From a checkpoint of a small transformer trained on Wikipedia: rotary positions, a variant of Muon for these matrices.
Each number is 128 + 32 x the weight over its row's rms, rounded and kept within 0 to 255. Layers, rows and columns count from 0. Numbers have three digits each. The size before them is the row's rms in percent of the matrix's.

# q: layer 6 attention query, 128x128, rms 0.103, rows 0-34,64-98, columns 0-127
# k: layer 6 attention key, 64x128, rms 0.0975, rows 0-34, columns 0-127
q0 101:120184173166165108150116219113114099176136077138087104119100187137127103146136150089150162182106194132116141183156143132079138133142148057156099125158139121107127112195125095163098103085162080144160057142118140154150121129104113185115163169120178120118163071199096111134089139096108105126084115145149152120085147183168156107112128135087155085165142123138134091167134172125162157088117
q64 076:115090144112106179136140164151083159069085139089132162134111158146117111130138150148123104150104103123117079179161134154171115180170155082112142164145120096144125121105178107128166172105082115130134095110135149151121086128041144164131087141139137141116158124154158105138157158126105100103180177136128110234081192070064154124180062105095141118119078155140179079087160142127110079103107
k0 088:117087105092068123174113095131144117084096189084174111160166136173090114122134115082088121089150135160106123154153113145120093144146116089182147174136140168145111119145137110087107112136156161119107125079092121114107140118183128074167099103127118167145122135097188181146161160198102122132139152083136197102134156075098158093125124048165073124082044119108116156200139153181142143131114
q1 083:088132102157129071144137071121082106164076111144167101187152121157112132119125148119148145185138142128138117113060080142112181103131156125144141124151076140068091156147137097154169128108131101128072123116117083141152122120150113173107148063119091167150093185145144053200144098132182043106144160145149038171124146123125134130114136073140096139121066100077111138181121126137139158163122
q65 086:131046170145130122098157105136134135115151090158117130069071115105135127157110118147110099161160159140137048101140136113100188131139130160144156170130146105164082170142173125134142152133124160013087099110126159167160145203102160146110103119209090089161119095137162158108093110158091198088161098120167109076152127102117130075124126121128134166126088152133124176098103105132173074118136
k1 092:080160096139081144090177190106155153150112190140121160104154091170135165137131113140118124135114131121076169147117149114139173129121132171184079148100134124093153139101093140116175141175098103133164149150161142090141101105172175160167171169179183103092156106120127131108155104088158129109130127172110129126112126191145163107150102252152105086145213097120089114106146113124114110092194
q2 081:126113176172094178179179141151143132134128120136120102128086150102128062185126119177059136139060123094101178087173114117139147122133092149121132136139139125146110189195130125077107150202106093136123182150107163131148099118121121097168115142137160102161127146089158113176127081147179151145140112112113150072096092147064164125152097168139165103154144114174120092166110092185058087184139
q66 081:116122108164121135090204106164171123120148113122124097113032092158105143081175168109154145161162132136177137111126134177056202126177138121163157141093136192105102164163107140125121141117102128122076148106123129165078130138074121127178122088161064126156081097193186103138156128125166073121120129081138161145102110153091164136123140098122147103147072201151157175127151138125089124127153
k2 083:142085063123132143160166129169144066113161140142104136135114169138128196153130166159142143103109121113110139135132070178052095149131119126179105143114149051121133101063098149129201178118071165136131068103111141137201068150098096142146097106088136120178136147117117153168156087128133156133127124221136128085164153140169130148107117107143111154083132076063120077107096128124121129145099
q3 081:118118155110150197110147125155118133132026155091169078109155160114134118159152065162129185115187102144123097074121145166125087170128087120160140162157122151096109132138140205153175102188117141156156148123042125125187145120137132127174130115118147105088150092063100158093085107110178176113117120155123123173178163098166111178112094180155110123119169116135151144160119102101166106154142
q67 080:098169080132141100125165170185130074096146089125141120065126107106103159146140113179140076137169096164131161131129085112182101111168174126177071083141098156128116086121046081067140146149146127182128115151195099123114091128114152092160130164115149165129129072091125165125143162121174137167133145129134177105103140135185156163132178141136175103139170186141131079104170106063087130125139
k3 088:164073084156111112136159139167189188111184111156125108183165080140155106129112126128148118176128069123075147127088108127124147160119126177136115134184155116182107134149101097182174094157111175139099121105134092115154112152185132136109155118159063134185126128135086144153119106061176156151073155097080110080104068034141144125104163117122098089089154160104117120111130114122154079128087
q4 084:129095182149151147139148149175118156094130171117129160113156128187134178230095092155114175090148188141151167090122138121149210103100129112167082113127130127191102150112085158175080079081065158199149127139137083135113117142123129153145115150108152122096122132130167140112081108113092128175072088170112167118147112099122086104139145146153074110122128185144128125115099149183108126061154
q68 069:116107102116131151213140118138134120140075178086128105105128144123142118182150089116179138100114126090196127145088178128119089137137148134119120123147125094151114100116090128068112109163193116178105190199117083107153167081103136201133162148060156122139158126179117149119123110112112153105074121145155171122152111099183116098170097159173174128160162098128115165083070123187066165136118
k4 090:152114141176108088092087112094093168158139140080088109112106181039129142117066138126101118123142154146108108145124093140157098152133171058064147163132111111097149101131125125133166111130141093100138140084164116116136143150078145133165102131159119147066116121176122116102099169082139116118139094110118054209175111138110103120138107159105080065154132125126144161158106086105221187194101
q5 089:110061154154092114078105103163103143104126133138139118154128143072124126125097099125079164084057143104139174140090179144146188174098142137066186117131138121198082135165129142136130179095236116176120102141097085120140145113155135162183129103138140148148150107144154118198084128134115109146140099159153107123080129102109135148105109122112098135116184122148104140194155122103119063212109
q69 089:151138181093145118133090110117126141160122097213110096102124067133098164131140143125151089120149196143144176097129161131161108109115081168157147053165152086143163128131058125149099111150129134123153125116180098092115096150145156124139128112110081124136110164155178127127094156104150106103085101138255104062130100104111127124100164085142162122134115194108128116133205136093155148187128
k5 098:135149120170135158093130162136141100097183143096121088177124142140166152122143074175123151112151181060100082104146110168093088157107124113116150140147132144137146194152101129126156134128114149140156116096108151177188144135120097176125129139154104138141170139120173124161182109160066173129188169129125145128166145148145167125110092170192101097089150079112101036112076133178114029104092
q6 079:151134139121107090029106142104129123115146128181077135114147169121141114075128149117129070159141138136102109113137117112160118108127113098152121115143170210154199200157118116090151080091130126180085055104132151127157116134126129093144128155106114188056132141159116137141085125173096124142148163115153140099124171139120117176134098127131119092116077152099125143081140137134255119124189
q70 085:112093137102121062139180110118145167133086115149090114095110133063131114123088108124135137163143128113160170088111182098164091101180130127177140116148155148075127127143101152065114128207126147189125117200143125164109141096186130132128113106140057100135123178170131141155127132135098073087150141150130131178123108180166128144186173108130104179126130193162198088164129132164143165164188
k6 099:133113128119146133174132144117101090102114161090129151117102154103108124138120207127155147087116173184157110183162088169127084118164179075173167102164141119091163096154101158107038126129123147093081162095104155158098118176061114126135102143095107134169127136110178129154141164173126114133128125124139158104111149215054149105111177125108133164139091157138033176108151162078135129126115
q7 091:134117096130130121118115079127142097178148153193111093135161163070134057137206122092098115143096094127100144087097117117182154154118090110115113118109107096099126110119140083197167167135146122126105101123134164117146117084094111137168110117116100192140080071088100116149137169117115149129069122104119109210105137122086159122104129168122057098129134082129126221070151177069124122164090
q71 103:106176141107126144119135144121138132111155126103145120144115112129195123133132103097057197103183112142126089044120196115144161099077116141178159153174152170084109170093099131192187152143157154177117115142114077123162087118195092159116126085146099134076082168175096126137079103159125118123084112105132118117149104120107121116143161186090061126148123127092129194143115121153071123177107
k7 097:139146160149088112175153143130141061138128138204170112174132162183138168134164097141130125117179131167107127134090099118132197133188088092193088093135115082148137157082141130122125149087168098155144127091149094108119137097197121083126081105176124169153123151099164109122108141143129112052167114110138145157130068105129101101178070148115087169144142096104218132152163118123132172111173
q8 153:167157106076121118134180156212146081090103119159123139156118116132153090159084142179172178142131184135140123134167129079124119118131127110120085123142108064085120173077146113129125131117142126192108149117142208115186146118093138182117100098129204182086205170068145105115153175140163097124155108089141158119133111137093172153096170151140081103103115139152088086141102163135106149124176
q72 125:132050133136181106112095107168166095100145152114066180084127148094108124152129156092107147151153074156107158146161148125092039117109130092091053107116123075090096101135152179132101102152117106119171139074116120130065162141067125116173130094133084108098137110121123128107148099186192121162131097088091107077167102071127116062112118124135127114134105167127125130163156080163189131100118
k8 126:101198137129159179195107168127139137056160096063127176138128112189118102162113120153102167146145209141099101100138086148093100138110117103115143184135119124134114062079098150154114119113119132164175143165187077101141164114097112146091083152160189107137157130096113124133164170119098102190082136058107138148116112177121135147130159186117116101130132072163198144123144134158146111141104
q9 089:085167074101108165101119137109081161090140164159126143152091183088085115134121116109070133174142137171158143043049112138089098136197125110170158138118180147141155075148154147094100116112152114126159104154147109168125137141128117078099110176159101124151147138086166107126148151055127121150202152174120125127125160197090151134156162080120199138169145155143059100135152149117131129150111
q73 088:150164105110113187105074126105135102087147125153101181109084124138094078094060148084131142082101096152094084118143121126107121124132182120106142127167137148166152093115152130079111184093147066134083144158128172126153124114119164119076076094133124142092163075134171132157148126141072143048173068144165099176086174139115220162129126115127129138124112137154119123058086178125139081134109
k9 088:133149149118103124127141151124089093087074114157137080046134011138167111161164163142146129163121136157125098149123109156076082075161092136113150099087169146145135184118158117144134177126134083147151092162172175125128079115173118118114139174179135125112167078174155129125137126107032145149115182133153113151085119108119186165113133142135129131092113136114127115111129125169060111203109
q10 094:119084128167137139092125162123135119094145106172083078122108117145138147074096113105127021129151149133120142112144117153153104065137151123154167116121180172085096124128146097114087137134166122100135125168167113111116154139075141110159098155224120136113175092143155141071144132119142171091151090164126144135124164169063124165102186106116103082118131144118083041118194138114216114157114
q74 077:137148119164120147118137187115124192120130114088169128141097117110160174105174167102113137096133067122161138117172071115108094163126222095138099159118120128082129168109184122149109122108184170098121130184196068170142164131036131137123119131087150128144108146149179190170153129107111164154143117145062122110207087135098158082116149145179137113141110131124128116187123105121114154087132
k10 092:125185183139160129097130134094122103203129062164140113099083180083077107125106164149072092131169134162152107131145119125121096156097162108180113082124065136101124131070099122094112113171197133138157136123113139072103136135098117117084147110119147127073136126174110090152092162186133114141146133139120095166133108138099122103140142107192117167162156169114137198145155117179042174100074
q11 078:131141190145134095141068132112108111137081144171124081144124089152087170127112160127157129166109159174065093150147095157142107098125142136114166111141187175164136214200085091073129128125113175078135098149132137114058116154127138134103047150190130171130129172161129179068108096128069144093133123121163135099102163171134138115132102127096151112119139121154118085129199084106143072144133
q75 081:136060158092135057131065114080113135158144105112138135111075104043171121112108226172183110161114138125115079099145076153078148130171134113077123088149110181083136075130144110170117095110101167141100139124114155093115107140156073100184118113148106095137117113132195133153129160095074124082125160162131140129061126150156153177111142150125112158162124065172138124128110162145161132137130
k11 095:148132162110136175104125055104069102109141103122102093118115102161081083078101151132147090154070153083182147128143095148081135085130125100151148158117157171171142155133172157104148095135126085140113116045152166130080091118132125109141087146119129114139120162085173110159186095127090108156089165167138130114100188172134137090146155059135158167093199161174063098125170170151147157121126
q12 092:132159141105104054122130074101131111088184161113135138125110146174135102133143129148129134127158100159095188158094185127154154094171147134143169158156117113061182139133089151165104131158074165170128142058203157131137094198177101105106108084119087175138074063097106182188120132137164053118087147087123114086110120138108133109172116138105118107101140144106129158107109149135183160109129
q76 067:147154110139132107090125093166165142142115146108166138145110083124050145101151108103072117065160119083102149163101193088138151121099180119115102093175095082153080115104092136148039078125152143153153135108146141072124131077140108094157110153171146143161165158101153086152160225120149158104097161142161146084176162149084131159128073165110140115127107133096163180101170103155146136105162
k12 106:159198122079088142111136043185140190172109118084060147125113132127121122106063173117118145104092093146130130134128137092161098122114144100172129111136139164130157138113190095143066127078094105090120120132107172152119139145099119116148076155132136111161097096109097158179121098083160078145116172086137131089127144087150157087141112128091086192142151029125060095087108141125129119150152
q13 084:084103098169074112129151111141162112124140091090115187168122128106115184101082121128172124144138081085102104138190139145194070112142126106104213131105097131165184127127142126130126118131122120111135093097064103151142139102187164103133095171190091136154144089186104127131149100167151168097166110085128140159122091062084135132118143155096067116117102077128150066102094134113102143201163
q77 075:083095113085145150062162107106102105146155135190154185105095156148120135109155087060130227124116140104121153173112129115166055110131128166147147106063096131124144112127169130073161164100135101096115138136127103126117147145187149157162075084188113115133121074165132138196097127160116062141178179088110107094116116104122097126075121094112146114095111118165137183120100159109141138172087
k13 095:120136197183115170153104134141156111138117058145156104123085106125115145060085164168185121133106159041150081075085129113101141072142095138175169123113146119143165126102104132096095166133109128104069097109156159103124116191158095129119068155112101111116146057172118123154145103082164109118144125121151107096113217122152131183126161108098185128090090121171155097156099140133135171141111
q14 077:078126051143108129133155132116152102151104123123159151097190144149163188110129153164129118132103123169095141076144130121144193143211106159090083163127132115153082173119173100112186121116165144129178127157085135145158139094138148090082123145146152108098193060173127178127103109119155127164146131104070140160124115093102156113166075068120140104135102058084125072086133107061112133163115
q78 069:095154139150133147069107116141134139107126144158150181095149187154139120147150108167094185097119195106170133164108161120124100129121144109107045073142135088134102110062091140128126141123131116167099152170197124109181132095073098159148193152107152131097117207150137123150098159111182121116093127165175137135120113133071035146143126167155161187122095136103100085117115137114115069141078
k14 103:103141084151199152107135127162125141124123131132150133150154128147152185112152093143121169121142192180117171115152102184150097165141062111147158136116042092136120160142066099190147122164138118152115129096108083154153116101116089147087094101114132128144103120131109090140125127140108198116138098108058132228175094151173125078164152142152145110144107171167103133144165051122085187154106
q15 092:074137152069086140109147096121157079167125083101162117034143132148162152069111114165104174098087088104065121064197168095146134108120142171119185153147111167136103161195162060124139122124127135093111104100118161159074077107097071106145093136092149134133111134184142178135143127173132133134090176124111169069145135125109131152119140118103124112075126125118144111082146143173113079150138
q79 089:147137069141108113203105154154114099100148121080128169112095152131107127096121144165118071099072169125120147153127118121138150115126170108158118104130158174115166125142126087096153124138088095172037155168148180131142111152063105083091131111153065167149092139134119159058150142179094097149143118155181182147117087157164177146106157140127078153122156165094095045139188156087147110151141
k15 106:179174125053097132069103127141088126123139156109084086123084117145116159134115111142162143125076138111092157134123066087119197106147163162181113098149166119157117072093113115085120116077127142138095093108165213101153167185126111102139080119116119141179080073137175124077101084135144120125108172161125188086126175138167126124127097114084095175112139137112109120110129171129169083155189
q16 096:115158187209100123117127117160184144153138143141105183108130109103144090181145176095141132104221100193140114118141181137130093187118170156096134103138142167122130161152140101116152117186141095078135189148160068136141155125119120135105123095103080171131129113165123164154175116119164112163111087142116099168194129144114105035150124149107168087151105111107161153112177094088083130111096
q80 084:117125103106121164078085177145090147141079142113152084058171078202162155107139072173109138124112086135129127065151156114219194151090146142132097109102120133145116106134106080173106143071119134099106102203111103074149148132167168141089149075139138129122165075054106100085116154084118131168089121133170128155153097168100082151137095146149100159152109134102168131147125116115146107128126
k16 119:043072130176148111170117133137169147134119120123143164140151095077150172156194114177091117125111117147148125096160101148144131154135061144119054151114115116125131121125116164184135158189155125113162144144140097117140174044121077160103153101114139090132130135117100095106092141154129174123122102107140092120187019084137105089149117125195134133116156115096161173145117073111068154097099
q17 102:100142149138152126102152115091111082094050156154141112101131098114130075147080164107135167136071142178120134176165138197084065114207148140228127147148111081157122086101140133075176113118083135137119082138109143113113178179126135118116123094121155133128161089175165149105116132096147122135186130168144136119107152146095118182183146104098156141158118115115104031070116146140135124131144
q81 096:084084152106101117093181147147101115061157080145096173099123131063123139173103096187098094150150135123095118092101149178137072138154181097091132103149150165139143206133136134110073115171162097140155127126176152141089143162088153108106093166081109157101144197150150131115149175105139116199130158112198151101081101121126167144163144091080160159111161167147105079133133129123170094099118
k17 108:171108151122112155149115106164150153100079158089134093096153147120080124109084181139139096138136113138120181119126125118160163127115137115156097092073136090160171096139165104092112123083079113197128122071152126171174121135157137079151104178090117127135130103165150131164126108160171138069118184152178125060047135130122174156148102133058047154153110203145100100110157139155114104098174
q18 100:152074108136147126183178102116113179149145099110140179113178072084131173132078095149212122146152117120114158126169113108120155116123149173142110123130103176142100163135070155183135144134105096078131112171138089117146081125133132077145084118135133103166122141075115123084071118111145170153119119099201138085184105091188124143151067121183109129160136066121121115195164086116105066125125
q82 111:081127138148097192109102120125136116120118088102159104097059151176106139157122099131106106152074134069115152084091131116080141119185103154133110168121118099146141178132128135116108108053179165147088138123032126159138111096122111185081107098173149098115124087149122139153135187096087134052077139111081088204126115148163095158111125134124134097087118116120085098085112146163140120191089
k18 092:115086083187125144098102108146075184115140117194104118106149128156112127150119144088150113062127161144134106078103178147096102148119107133149075096084104084223058111144121130044185118037110087111086106133135103121088134100143122120153106091108150157159148121140148148140144125139101130108094191114174139129105192123132142121133129171038111121151100083104124123132129106154088104104098
q19 128:149140223188145060100089094149148167165129130129115102056091106115133127158117137083086098115148108158128142092166160178124119168120141106116125138108113134126197157096175108067135139153118127117112160051102084132122191090153142118157108095179089141145108137161122098125127102095123165157162085113116125190149147100114125116137095140157134155180130063120183099161195116139135040138119
q83 131:142115094180123156152135123102120173189124151065180139073093114171155115153143134129094162147103112067178145091151158116119193188094098181127119158186091101119139147164081143112137124110137185138106137116051126124178140107146104162175119104139160123147058091122107100078136093098183143109154109064096076158122084111074101081128093144121120154131130076122144144171135118140111061147109
k19 103:143016081119124175149152152143137166131086103126125118205123107074135096103123169157086110143148185142172152122127066113098156110123118108136152092161127084133191177122134140160099180126110085144090123132152124108093146150175080091148173086143071127167129065118124125169126116114102091156106153163144121115117156093116139168155130153164115159086155144190122163146110195067106112189145
q20 117:097117153157126114144156115048153158197084150164139100123133057097144073058105120157100123143184121118161099105128142132172100160116102140124129103135130172145113186182107129127119112176109191111161164128108091170117177124124118112114129046138118118167116099145064120032107075154176155135076119192119103095098113163190095102126146119114128100176159135107173115113117111137099133113149
q84 118:162165120165107133105093112107108161087135121111141102142121155073127078109147131112142161112139111114140177112140108109217148138098107191136131138111116167140134047082126175162104140078110131128161185094124138125105203130139153109150149045218148080125145143164093075155105131102128099130077081089126078168140120100128097093132072098143086106144108096165145202115120112179106105153100
k20 114:097132122177180160102148121209119083109140146132153157105170107098096149214150150137199103169152152153109134099167123107156096158152108084115123171089164146110164115128122155167127144094167123117138094141151087145105133119150134117111149131153164149117072141130101150138091182125051143187165164082168184098147096154075077127055130131082141150153134109168141117164190112122106079128064
q21 107:133181156111160098137158157158172122121082097098121166190127121128147146244115175121068138095150117144160154105154122160118151160127151149165095115108172108212193116164112108118060103149126132107147101134132123096096151113172183147160150113096110130109122114140134055115119143111141105121124095133155051160077092126083099067123114103115141158124087133137158032147168150116137090116116
q85 105:125129148128124077053080123148085145131114188112132116122073131127111126089128149098130110155172060174183160190148122113117053155130088166159122099148132166107158109100146137153205131121148082161174119029119125152125114143124168122087165119152138138099120132159098149106162155170064101160169093166137136182140133129086174100107206127126086105130106160126097137136129149137143201101136
k21 107:134119167121141075150131114089110140138190127182107148096094184135095145109116153129127106100091109106150190155121195130143159193121166067128097141141173156111114131160168109105087119078117175136135128070210138138070153120181153130134078114128119154097172063106108136127137135108183119076095125150170125084040162167098179151111124091102088122143123177123115125096155154137070094143129
q22 121:157212095086144123140200163110113109173076152102164092154128172127098142076089126124125085106112118151094125121110063129135079159181115095141140160154123161106166098092163120114161089070181121130098152094135123127118085154105102099077111129141151123101143109106138114118157129130047130122169152167120126153058153122082160222127181117109111140160097137179112101102183141106163141069155
q86 128:117105097094097085081144160185136170083133139144076184096103069056113162209111109144151103140129133134147124172096106164088095134144190079156167113135175114108156130145157113150102155115143123158108098096133136142105158128135134089113096207095136168054176150137121149117174128131110141147142177114150117093147131132120123182132146097124162147151175183066095152126091144169133092042163
k22 113:111109088111144135127199134155133130190136164130041151114119151117092128123130168065131107155095129131108166098124109083179122110120167165122101101103179140065164118176126086075142132086090087126112091107124159151103122136184108079187144140107130149083153143191148108117101088166127104115157161098170170097130158069128211129079125116113083109170147066135161089092172135114138096138165
q23 095:142105130148080081146086104139171120172138144180132113143191093069150069118147140114066072107156107151170105130142179067142185149118052117148100090153163123111095096179102059162185129122154161123144142185110085112145121103120160131149130094170097172149125140140131146129155127098188143136153135062143096152071124092131096089120116162170106150167195153163095168140137122095128121086117
q87 100:128109144112064112066122101112121122166170126159167092144172099114117151099118099098167151066147112174089151114164145153097176124116081119189106130146114154147104121094087102135109171125110111144170154170107114126164131112110092139146103146199127091108072180123091128050145101221163104099152095109105125136162104100166133158154076103124074131119175152112191137065156133109105196167101
k23 097:135151104089116124188174069121127122152109140186106127169110084067151124185135136117108138152108129147135117154104131114130119097143082122099134092156117154142145124136113070183183171185125119128101176163194139107137138088078116111116100145157065152077106113151093101145156173111155115125124120128161124132112171135075120139047139111108199108142137100221148128030158174084111110157108
q24 087:107117107068097124082142140175116127140113068093106140086119129135064174177081175115175050145102095142117132186120103170118180114169117104143169106105102114131112104098116147127131106141134191168146098106172112161142115160151162194122127123048150141094118162113179086141210143143149119118099140141146188174133077106113142073155121153157106061140101158127166062127145116124123169126109
q88 097:156151162125112112075108084085166075123087125131110065097148113081112111152096202163114143186105176164153124111167187142100102129118122144122088128063095059188104102096109128056061171172148114100110130102125128095149170164103083108151112162127073168154124105144123105143112174120102110112165102119161145146050153165107157125154099144113139086139112126145151056132160127165110139093157
k24 115:139136168138166146107151157102108170089143096124133088132174144120143145128066200149153130127125105098141181097137143095115151073114181094172139084174181150177145156121147089000098087136081091160140075094138144177153077136122146154132076138175169119121094123147172133096111107123137104119151100115202128129135159107099136089091133103107110172124100117146085068117098132132134159127182
q25 145:148152124124167104154144123121174086119075113115089202158145205148123152123128145153123148132101132187115182151139120118108131110151203143077075135097133094162089216108164143076155097106153066118103086104159154075094106113095117118074138149199143192097173096053134169107107177116132101110159107081169131146134145096173147145143159129103165166148133125147101134133142175129118138157124
q89 138:097123206070143201144168135128137142107097156090164125195150134095101068150102116184129108110128155107081127128192099115094095083143096139103086161159097178095111150133083143106119076111140175131116098194117146184152113162169080195136086152112145153124201104097169143128147185133064134139115124122132183148140144125109186155116132160109123125078101172150133143126146148123082137160158
k25 135:157076110131097168156105151082109094126108138129074115109114107122116124114090179142161112162067084123103182113121178107141117086097083117161107091150136131140184137126205104077134105123120089118108095065142161163093135167143084152149094144151147142143169147135169066112113086166111111118195152148157050084139162150079162108155107088127098139133164091197156118146102127063160061135143
q26 097:181102141169090190113188136159101079127095202136141135133146143199150130163087117118116075153097114119097119154113110143090108181163091149103166121172118150174192115138125096116141104094074160122151159140132114098174121138121099134093135103124145110131120061122118098133217116100123091080124137097163164143153109152183114122130109223135154101039136089150158076144125148150147132137172
q90 098:182162117178085107184125092061160100070115149094119122159061108133155125094103102094065092112175193161164129083126092069125111117140147132135130148158131116082124136119120141120084110074146203133104138148088110142159158086081101181158090141099131153179126110078121094195115106102112129122107113099136093176160131097154127064090139174117154100122117134078106093150118168121161182168123
k26 097:110085123177096171083180122062154122121125104122167213148114085125151099129172072133132098114124100120110087118175157114072095080122094151154150174135100161139125100142072182146123100118122179164131137092121156157100157103146132121101117082107205090145121111175068145149060124141085099174150129111122182134154122162203108180127159161123075137109117136097166118136165158095111110103085
q27 099:180116207102172091136125165135156168153155194128147141162171093057134148123083194163121128166167138164089113164102141091156069149144099163057160078112179156109169160117138193110125162094127170202152162172106110068111159165165166099127153124099107119134145186150094127127130142162132111107129129146136076131093154130080157132145123131096107108169135154179120113152153154125163164113136
q91 105:165134160130115128156154125078161158062076079148094128087111124157126131130113194068132161132107078116176122165139076116067051153155183114198153167135122155096078133111132096054119159119115123118173130148232129117077164162150112126112110125144111162106101112088114122138124154147104075083082136164148114146128111108075109103107167097123145084169149120078133150126101165119137127080154
k27 106:142132173109144106172125173147126126115113107105047117104110161069097164083096201107140099135137116155192135131109101128185122061120090150111135066108173131165142164097082162054084059111163183157124161094151106101119130118136088154115111127140051137131099137141165103101136137063154085172166133159157083119084140112105121108097137124141156127120128109118126093101194107140139142065175
q28 092:185113074123112087162176133130175156102116135132096179139110143201120135154108159127109100130120141139112085128055111146167136177178118104121104139119127166097100169150119064148183124065113140138130069158099091122147098111168141156126129166113108145150113181157183137117145122086115084120100125101164130127136132060127057141144150126135185050076163164130187111126137137116225166133098
q92 095:132155054100150146120136131176129131118100095097127110130081099083100138158117159186077076160070151091099160064116106151079151094138150131062128129089123116105106109140137148176142107154096064146091125096086141179104141144121158110131138117115194122109158082163114166098179095122152065146197112161052111128155146136096145136141163099111120112147154090136114211090158127192156121131172
k28 096:093053136105119134161205098138133112074146149093148140097146146143143172200061115179136126102173129140106099132120037162161142128152149094142139138155098099124078144111099152150141118079135118137177183117207129057131148123128123130181110149161150073126162189109133115129126174144123148143111136140120111162200114101155133167090156132163149144160090135159103157110084088124098145073064
q29 105:133127182165130129087126142141165094149143061164164080132157126160144119142095186118099050146103112145174160165084167092132122138144094124089130096093117161100153162112155090137056128225094121163123094110124119144156130117134127139103129108146133131091077134214144109110121064133106155156120147173134131128127107160171094123087138216141148127176159181085140116096082080099119080084127
q93 099:158094136117161130157165093083093107170199174121144130137178132056080129072123175155133127113161120133152152194087067142133163148113115121147099099111118162123084056142141129102102052151145171089128112134139124077134128140147106112044095122156122168137170153149131115042125117172158116144114130050108145176101105119129121183148113115133133142173136191125136140127111130150124159047119
k29 108:107103128125157104168129150191176126114134150134149194134196123129112122123149159142071158180102169131135154191122104128079167134131145052196213085056137153080143142120124102104112075134157094189150123139209139131155126120167146094121135131115101160117152177138152105107123206113118116174139091094101132085140068123150118084180149126163162119147113138101153114172133133108120143082147
q30 089:126165141113121106220091087178110118135143104146104142177162141136136103109115137130098151073122156132119123154083150100142112166124144104191108154126151070063132112112101098054133095137101127166151117078092103163116108142091174111115127151126085165077137128121099162117133137116053090163166131134162042131126153210144154143156150120111138161170101151081118140084135093200136187107184
q94 088:102140162171073092084092131061164130112108186065127153100111103110137166096139167189159208166082091136173126151145076139143153134165101186120161123109134096094134122040142116155110160128151141150138146205186149172137097160139103102153148123125117170168099127138114069128125100174149126146141165158119087168097088126152138089149110097166110182153144123113085173117153126095116097102086
k30 094:092170070086103109185166152135177147076125140205090070097099164154066149135145146139157077144135158125085158111131112154136156135109101046079136084095134151123131139156140113039098132123103081131140135118176169143095132124104129158175190145078151132138099171044120121107121149122141107080214123100129177117145124136120127118135155118113172094158165129175168142114127114113159102101124
q31 099:127126163135159104136140125163183152127073148119111172146155110021134130121086137164166174214139135125121115151135111123139118181128081129143089099130143135105108129132114152165117086137125214075162121078148150110109106132137102143131094148146103157064134117143112120074155135109093128122099106153154143120104111222147095125155191112170153124112078168058130086098213148131104140099181
q95 107:126142182135128169159197082162130163188183107156046154138103144099117147113141147162137110164120164181124061155151102141125134123128094124124149160137171074203118091138168171070138111120083136173172084075155103070114139126079103195141124137174132170127134122131146120139109114110147130179222123174113108111125120132097151101144085096074124153153126116076128060134140136142143121124155
k31 102:120108169200115108076178170107140144152084104179116115141137128130091166120088161093150154148127137128119150103150130099106127142127117125164166054154171159183106158110168088118155089133085123160133144152169154100124155161147139096082127184144079174083146160155200143115138147157124047083140137179146077167153131116116173131146139136134083136171142145182062143091125117085138166057183
q32 094:081082137158134156161115147136116156103143128123110149144119138156146111168126197111115162147087129140125186086115036145096244122092169135107138124201130111144161073111114151153217159169151098142160152136086124174130117076087091102147108107157109108120137119095115095072169135138171149099146109081121104152113132133084139151145122119092107106166202115159123097110085127079155104171100
q96 085:165146120126088105166115132158140176142086088140123153131099107137127171144157152160129169049174107131166079179134113154138134134128093132066094186127148165198090153101114117144121101145142155184124182160144096129098149124049137075111091139122102203068115125099122171156150115115154158182135106108095039144161136138133166147079152126093079113114196142177087154129160121100140147139133
k32 084:175171156118143131149204136132165162133106159071131148105177115141113062120158144076100118139139148136064168167136178146068089138137185068125114131123134168089178140129123133172138086159120155194157100140144142120130077131128171080093133178087100167128171097132168098101143126115091144112123110163148110152092107174138148110148133203110185127090158128154066102122159172142109209126146
q33 088:119120117118125106102076156191159129164186093155116149067122094099132101092128140206107101088111144120177103173180136111157097127160136120156129130112144163119124135146137098124101202169137113064136122114158173154155135156182137112160065152112091123148105099134138209125162150115115131160159172063149210122045099179125176103151120117123177100123090091135131085113109086112102086113126
q97 081:113108076076133156162146173121123119135096126099112187046053184175135121185132109119114176072094116143131144171166153158087131161189086093131118168149182128071102086119090170061093099109115117095127150178164189137151118124162160121161162161156179140111115134135175151097139130129071159120150114105168168158128130174164179148143136176101127169140096129163121134135109147144141142087151
k33 092:108143100116131138145179159099083105093103148135149102157135122130127135146149092215156171136149184128208120099069112134077123065129143145217108080185144113158087206182141147119099096108116106116095100124157138154172133121154158118106144158128146142106168144101178117150180108148059098193149149130154114186098158084116141135097185124141123112135074104160096104135136128166147171095141
q34 080:120154093118073154131137104067128165102158111132065163116124063111120134092105091107155073094089197129188100154149153134147176106181113121147160156136107120145110156130100074078074137149125139067089063122135143087115098134125106136114167091077136168119111129124148160055178183154054139145132090081112124113104154083102214130104107179090103100149121174133114126109147136121121132142161
q98 080:138155130065165120155121166115094069071094115116159128134169118146113150193133163150183146094152083161111072183079094160126169125119153108180119184157126111129150102105124150111141126110143142109146090152132137125089102139086137107202085100087121182097120086129157162097156151118151109097125099077141214140118177109137132134071083126063082095136094128165133080111149122098144052085151
k34 085:095134105162158157128150163163116152095128088098141147156108212206141085130081158175096088161119114091045150162138113149093095130135161101173093140152163102110159146162143165123160067125092138118119145120127166154143079156132162138093130180141102081104164058054175108154143092115125122137145127158132124201112123207123144182153166134114154158103142166153110117175082158134123129092116